From a checkpoint of a small transformer trained on Wikipedia: vocabulary 1242.
Each number is 200 + 20 x the weight over its row's rms, rounded and kept within 0 to 999. Layers, rows and columns count from 0. The size before them is the row's rms in percent of the matrix's.

# down: layer 12 MLP down (transposed), 768x192, rms 0.259, rows 651-667, columns 0-95
# up: layer 12 MLP up, 768x192, rms 0.259, rows 652-667, columns 0-95
down651,092,204,204,152,198,198,193,223,166,149,205,229,210,206,175,212,171,206,218,172,200,205,206,179,209,203,219,204,209,222,218,180,204,182,198,191,195,161,230,231,202,215,175,200,216,222,196,207,187,179,189,207,175,193,184,213,201,177,187,192,218,219,183,220,203,176,197,196,224,196,232,178,210,190,211,203,184,190,209,225,220,214,200,233,227,218,203,180,202,227,215,204,195,177,172,215,216
up652,106,220,159,216,212,210,198,210,232,203,224,208,175,180,222,187,216,208,193,176,183,197,206,191,213,211,210,212,182,213,236,190,167,193,227,207,187,217,216,211,182,202,166,179,194,175,173,219,175,222,211,235,199,193,228,211,181,159,241,206,172,199,221,200,174,183,216,192,209,199,237,192,205,211,195,218,200,187,232,188,216,175,252,194,229,218,186,194,203,172,224,169,210,235,208,207,208
down652,111,242,194,210,191,195,187,193,201,216,207,192,182,193,180,239,216,197,172,231,192,155,213,192,191,203,178,181,218,183,196,210,199,211,197,193,191,210,202,193,194,213,198,220,208,204,218,178,214,188,214,189,199,230,218,164,171,204,201,193,195,219,204,225,208,183,202,173,198,208,207,231,214,218,227,222,205,221,203,203,191,178,200,220,182,204,197,206,222,164,207,211,210,180,198,231,235
up653,115,243,210,197,172,179,230,200,208,180,167,158,191,202,206,209,208,189,207,187,206,218,198,188,223,220,220,201,207,250,219,221,188,222,202,214,204,215,183,208,184,202,165,190,203,166,186,213,209,177,203,203,217,199,236,170,198,205,216,209,218,170,218,159,220,201,218,179,218,187,217,177,230,182,175,221,204,214,187,194,172,157,197,212,190,182,188,237,192,198,193,218,190,179,225,196,220
down653,118,220,187,199,203,180,249,194,204,235,203,229,210,186,183,186,193,204,211,132,216,198,203,177,178,200,207,174,176,212,238,190,219,209,195,216,200,195,169,190,186,221,218,179,218,189,187,228,195,178,220,190,219,184,197,193,169,208,184,212,182,174,191,214,218,220,216,206,179,223,198,171,182,232,199,223,220,184,216,185,167,195,196,176,197,176,177,223,194,164,189,195,194,208,225,173,159
up654,104,169,180,186,225,217,173,181,205,211,177,180,175,187,219,219,152,167,246,214,173,206,191,189,221,193,176,195,193,225,169,199,198,225,243,185,207,200,191,197,179,217,203,201,199,188,176,184,177,186,204,192,209,181,202,229,188,197,194,222,175,189,180,191,217,172,202,205,164,152,247,192,166,226,184,217,200,205,203,191,197,180,210,181,178,179,216,202,205,189,202,179,197,200,193,198,201
down654,118,170,155,199,202,232,231,212,237,206,207,188,194,155,186,181,229,183,215,225,172,216,231,216,223,200,226,201,174,220,170,182,202,177,251,168,211,187,214,196,184,194,180,196,201,191,231,183,206,205,211,199,149,197,201,222,217,168,195,177,189,201,195,217,193,225,250,203,199,225,207,201,164,208,199,169,210,156,187,212,182,202,219,219,173,202,215,189,198,216,206,185,164,181,211,211,191
up655,096,198,225,232,202,168,221,198,204,199,210,202,207,163,207,158,190,215,201,183,210,214,190,213,209,196,227,206,173,233,210,219,180,189,163,203,205,166,208,185,205,223,231,186,171,257,190,181,217,193,178,229,183,209,201,224,241,193,208,182,213,216,182,191,194,197,204,174,220,230,246,216,203,219,221,219,229,176,184,187,236,203,212,196,193,208,204,167,222,213,217,189,220,195,188,159,174
down655,087,161,194,201,181,202,168,187,214,179,199,194,184,201,180,204,188,189,182,243,190,182,187,204,212,143,207,219,206,179,185,206,198,246,164,204,203,201,219,203,177,198,200,187,203,185,209,182,172,235,182,218,184,181,201,227,237,167,210,202,238,181,170,268,232,191,181,214,217,199,173,192,154,196,186,197,199,171,198,190,204,209,209,197,207,220,210,211,179,224,205,176,197,225,205,186,179
up656,088,224,186,192,150,197,188,182,196,194,207,182,195,196,184,181,191,190,216,200,199,195,184,191,209,194,208,226,209,231,232,211,167,191,207,179,192,197,205,189,211,194,223,216,204,242,200,228,146,211,170,214,219,161,185,191,189,207,191,204,156,198,209,190,207,186,192,165,240,206,190,195,232,212,186,207,216,205,212,187,199,161,199,221,169,175,199,190,203,227,239,214,229,186,203,200,194
down656,100,198,215,193,201,182,199,191,213,189,191,204,221,187,211,231,189,219,165,211,149,172,193,177,226,217,203,233,195,208,210,229,217,224,199,238,194,152,179,189,192,206,226,206,214,219,208,182,202,203,193,202,206,235,222,201,197,188,195,185,210,230,212,195,209,180,181,163,198,189,210,183,162,204,245,210,214,235,207,189,188,225,238,213,185,169,193,200,216,175,195,196,206,187,229,165,176
up657,097,203,214,210,177,207,224,191,196,204,163,169,198,211,189,222,172,207,177,208,172,190,210,235,188,200,154,192,200,177,181,242,244,199,215,195,174,196,204,210,223,216,201,196,227,214,202,197,193,192,210,214,187,206,208,216,213,227,173,239,170,202,223,224,212,182,242,167,195,218,222,211,158,138,205,214,232,194,200,209,183,196,199,179,222,208,213,207,211,195,193,213,184,195,268,206,209
down657,106,209,183,211,195,219,194,215,204,194,234,200,207,199,159,173,227,219,160,214,221,198,229,229,179,186,174,196,215,227,216,215,200,193,218,194,217,173,192,186,222,205,234,209,164,174,208,199,204,189,207,226,211,231,225,223,200,208,193,218,168,213,199,199,196,192,201,204,179,183,200,166,191,169,240,229,184,205,153,215,183,199,203,211,190,164,238,164,228,164,183,205,211,194,204,198,173
up658,101,216,155,184,196,205,226,211,234,204,199,182,155,186,188,203,201,227,181,179,187,198,189,198,175,209,192,192,201,170,204,186,163,210,181,197,196,168,189,224,242,220,189,214,185,221,151,205,220,191,224,238,214,210,244,162,157,205,201,218,185,216,190,200,156,219,231,171,228,191,235,193,202,201,165,178,196,180,178,200,202,203,212,201,198,203,192,205,179,199,189,198,205,213,221,205,217
down658,110,202,187,198,230,190,202,203,192,199,173,208,221,210,176,197,213,194,213,195,185,168,221,211,217,207,193,202,215,209,195,193,233,175,206,157,199,178,202,169,169,194,151,202,193,213,186,198,162,164,144,243,184,205,215,167,202,186,220,178,224,190,197,204,195,196,203,226,203,200,184,215,198,185,211,187,224,205,226,207,167,212,240,168,193,189,208,192,180,201,192,191,191,235,175,205,201
up659,113,186,205,207,211,206,225,174,221,192,207,177,186,202,193,236,230,194,187,168,179,197,198,199,215,203,205,169,211,227,188,190,191,192,197,229,202,187,169,178,196,173,192,217,203,153,195,203,180,186,193,212,234,157,211,208,187,255,195,205,164,205,200,216,208,155,222,200,208,165,222,186,193,196,214,211,185,221,212,178,177,192,183,171,241,216,167,196,187,196,171,227,200,197,186,183,231
down659,099,195,197,211,172,176,205,204,198,198,228,211,176,181,191,170,219,203,191,232,232,185,199,224,199,194,191,195,207,224,177,194,205,214,179,193,204,220,198,203,225,183,185,190,161,211,184,186,205,185,201,212,220,240,185,189,150,198,185,158,234,211,202,226,192,204,171,200,207,166,182,189,207,204,215,224,227,191,211,194,209,212,185,163,185,218,180,234,220,218,172,202,198,217,195,235,169
up660,100,175,216,229,199,182,196,204,200,219,215,231,185,208,205,163,189,207,231,195,188,201,206,192,228,201,198,190,193,177,206,201,213,243,214,231,188,199,191,241,184,216,191,231,173,235,194,172,198,167,221,214,164,211,203,226,225,204,235,181,179,181,194,230,194,226,220,201,183,184,181,215,203,179,158,219,222,229,214,215,224,175,220,192,204,227,201,186,239,180,207,249,186,209,203,196,179
down660,105,211,177,193,206,221,214,211,172,228,198,208,215,176,204,201,189,199,217,223,219,185,202,189,203,172,212,173,251,162,198,204,213,207,206,236,205,194,173,179,177,229,231,202,200,180,190,225,203,197,191,163,207,222,225,219,161,197,207,196,220,214,229,192,194,186,192,216,183,171,204,182,240,187,228,223,178,214,173,172,203,195,219,195,215,184,194,190,201,198,202,214,165,202,211,175,170
up661,110,195,211,169,173,218,210,218,192,208,151,190,194,201,182,199,198,200,208,210,242,162,175,218,205,192,210,179,209,220,177,195,210,177,214,206,209,224,168,175,190,217,207,208,190,182,190,179,210,180,216,192,215,202,222,229,171,180,193,205,208,196,173,177,176,184,195,207,199,206,211,176,213,180,203,224,227,173,205,191,181,197,196,207,218,188,180,243,214,207,201,201,220,178,224,184,206
down661,111,185,211,207,182,190,207,220,208,206,193,209,228,201,199,188,200,186,193,193,176,204,185,208,203,207,226,164,198,227,189,201,187,238,198,206,237,174,213,199,215,214,224,184,171,187,209,200,177,173,216,180,211,232,189,220,187,192,211,204,202,182,186,184,195,161,162,209,174,233,208,159,174,227,208,191,222,212,239,180,195,183,226,200,184,179,248,209,203,184,165,206,189,205,234,185,221
up662,095,181,174,229,186,196,194,205,220,188,192,198,211,209,196,183,221,164,199,189,224,185,245,195,220,223,182,219,194,214,173,211,206,189,232,216,213,193,186,188,165,227,196,202,179,200,209,218,217,176,212,192,257,182,224,187,187,170,214,199,195,232,184,211,190,213,187,148,216,174,182,216,212,199,191,168,188,217,176,207,183,167,215,189,196,209,186,200,180,176,195,212,193,231,207,182,189
down662,103,184,180,226,212,238,194,175,196,236,192,207,190,213,223,185,218,183,209,205,193,213,202,206,220,187,178,197,197,213,199,207,263,206,245,173,195,220,185,203,191,213,206,183,190,182,212,205,174,193,233,200,196,216,209,215,186,236,232,202,229,217,172,211,230,190,249,201,222,209,179,215,207,204,213,204,182,183,181,231,172,201,206,217,198,191,225,220,187,188,240,188,197,171,222,206,172
up663,096,192,239,199,209,202,167,156,233,184,193,233,187,174,200,197,201,177,191,189,193,207,202,211,222,194,177,194,180,250,237,244,199,230,208,227,175,223,185,199,212,202,168,192,192,216,228,220,235,217,188,218,156,180,208,208,196,194,176,224,202,211,198,190,175,166,191,191,209,211,201,242,215,207,187,140,213,213,190,199,208,188,210,179,187,231,200,190,179,195,199,188,206,189,208,208,192
down663,099,209,215,177,212,213,166,222,196,209,212,198,193,217,219,218,192,195,186,175,212,219,196,190,192,185,230,202,213,218,199,160,206,185,213,214,188,157,201,208,202,187,216,171,201,197,207,195,199,175,209,197,188,184,170,242,215,181,156,198,220,186,240,194,209,190,187,180,226,173,192,223,179,164,181,179,198,213,212,169,209,189,181,190,204,215,188,207,220,221,188,172,187,205,174,204,175
up664,097,185,186,193,228,182,207,203,204,201,209,190,196,190,201,202,200,190,197,199,203,221,171,204,206,222,199,191,204,214,198,207,218,194,215,212,194,169,145,214,211,207,212,219,218,184,223,165,199,199,192,195,189,200,219,176,235,165,181,221,204,209,201,181,240,191,214,185,176,226,189,183,201,212,211,205,204,171,187,229,195,199,232,209,218,217,179,235,178,188,211,199,233,190,208,209,188
down664,088,242,202,194,213,189,176,188,197,198,225,187,216,212,181,235,218,206,225,216,200,195,213,193,210,164,182,180,191,197,168,212,176,196,216,174,167,196,175,232,182,184,182,210,194,186,207,187,198,187,215,179,189,203,215,205,233,194,199,244,219,226,229,188,218,207,194,227,226,235,179,226,198,179,167,179,210,217,191,234,212,200,208,172,218,178,179,209,178,226,210,202,185,199,193,184,246
up665,111,181,171,221,192,221,199,197,205,203,207,182,184,142,203,174,144,206,224,195,194,196,208,185,200,183,211,191,202,202,210,197,188,205,196,242,210,189,172,185,210,182,178,186,172,180,217,214,154,154,219,227,207,201,190,188,173,234,199,152,218,153,212,180,194,206,196,214,209,200,207,167,247,219,176,209,215,190,176,216,238,222,216,223,204,184,206,174,205,202,188,229,203,201,187,180,214
down665,105,204,196,172,230,204,216,242,224,218,223,207,155,241,196,195,225,212,221,212,211,186,206,216,191,164,217,213,207,192,196,232,221,188,214,202,211,212,202,210,191,180,203,202,185,210,169,212,201,195,207,207,196,206,186,193,201,228,198,180,183,213,225,147,178,207,193,225,179,170,217,162,186,199,195,184,192,240,215,178,183,190,170,205,221,205,168,183,199,152,192,222,187,231,235,176,223
up666,098,193,218,216,214,219,206,224,204,190,199,203,196,199,204,163,196,158,185,195,202,199,204,196,234,199,200,213,191,205,202,214,231,209,227,189,204,191,153,239,196,193,183,210,186,176,193,185,220,204,217,201,235,169,238,179,194,203,219,238,168,242,194,204,229,202,198,239,204,227,154,186,211,244,175,165,169,168,196,238,192,177,216,209,185,190,205,183,194,221,226,202,195,194,218,197,180
down666,100,226,213,180,225,175,196,189,201,222,212,248,185,215,168,164,193,153,209,190,189,165,182,170,191,174,222,192,191,223,188,206,217,192,201,244,211,223,203,188,175,216,220,208,220,201,175,190,190,182,201,188,209,193,181,198,197,198,181,181,221,201,247,222,190,228,200,185,188,245,230,210,198,181,181,208,218,207,196,207,214,190,248,197,185,225,206,196,197,210,172,209,241,197,228,215,200
up667,108,180,216,233,212,206,225,222,198,200,202,188,157,189,197,187,199,188,189,196,180,226,240,175,191,183,157,173,235,191,190,190,223,214,234,216,190,219,187,212,197,216,206,201,184,179,153,178,179,162,185,185,203,187,210,193,172,203,215,243,178,193,174,195,210,161,227,240,177,195,227,174,211,218,210,209,220,215,200,192,170,190,194,169,169,167,204,195,202,223,204,189,183,162,186,178,158
down667,101,214,206,241,198,213,188,234,183,215,195,201,171,223,221,199,163,216,201,219,146,219,191,218,179,193,187,210,208,192,208,189,203,203,189,190,194,213,194,189,166,173,176,189,205,181,199,197,197,195,211,227,182,190,184,206,196,212,183,209,228,173,209,186,208,182,202,226,191,153,174,209,217,192,188,191,206,220,203,156,179,203,188,185,192,208,186,195,178,197,220,210,238,199,193,198,227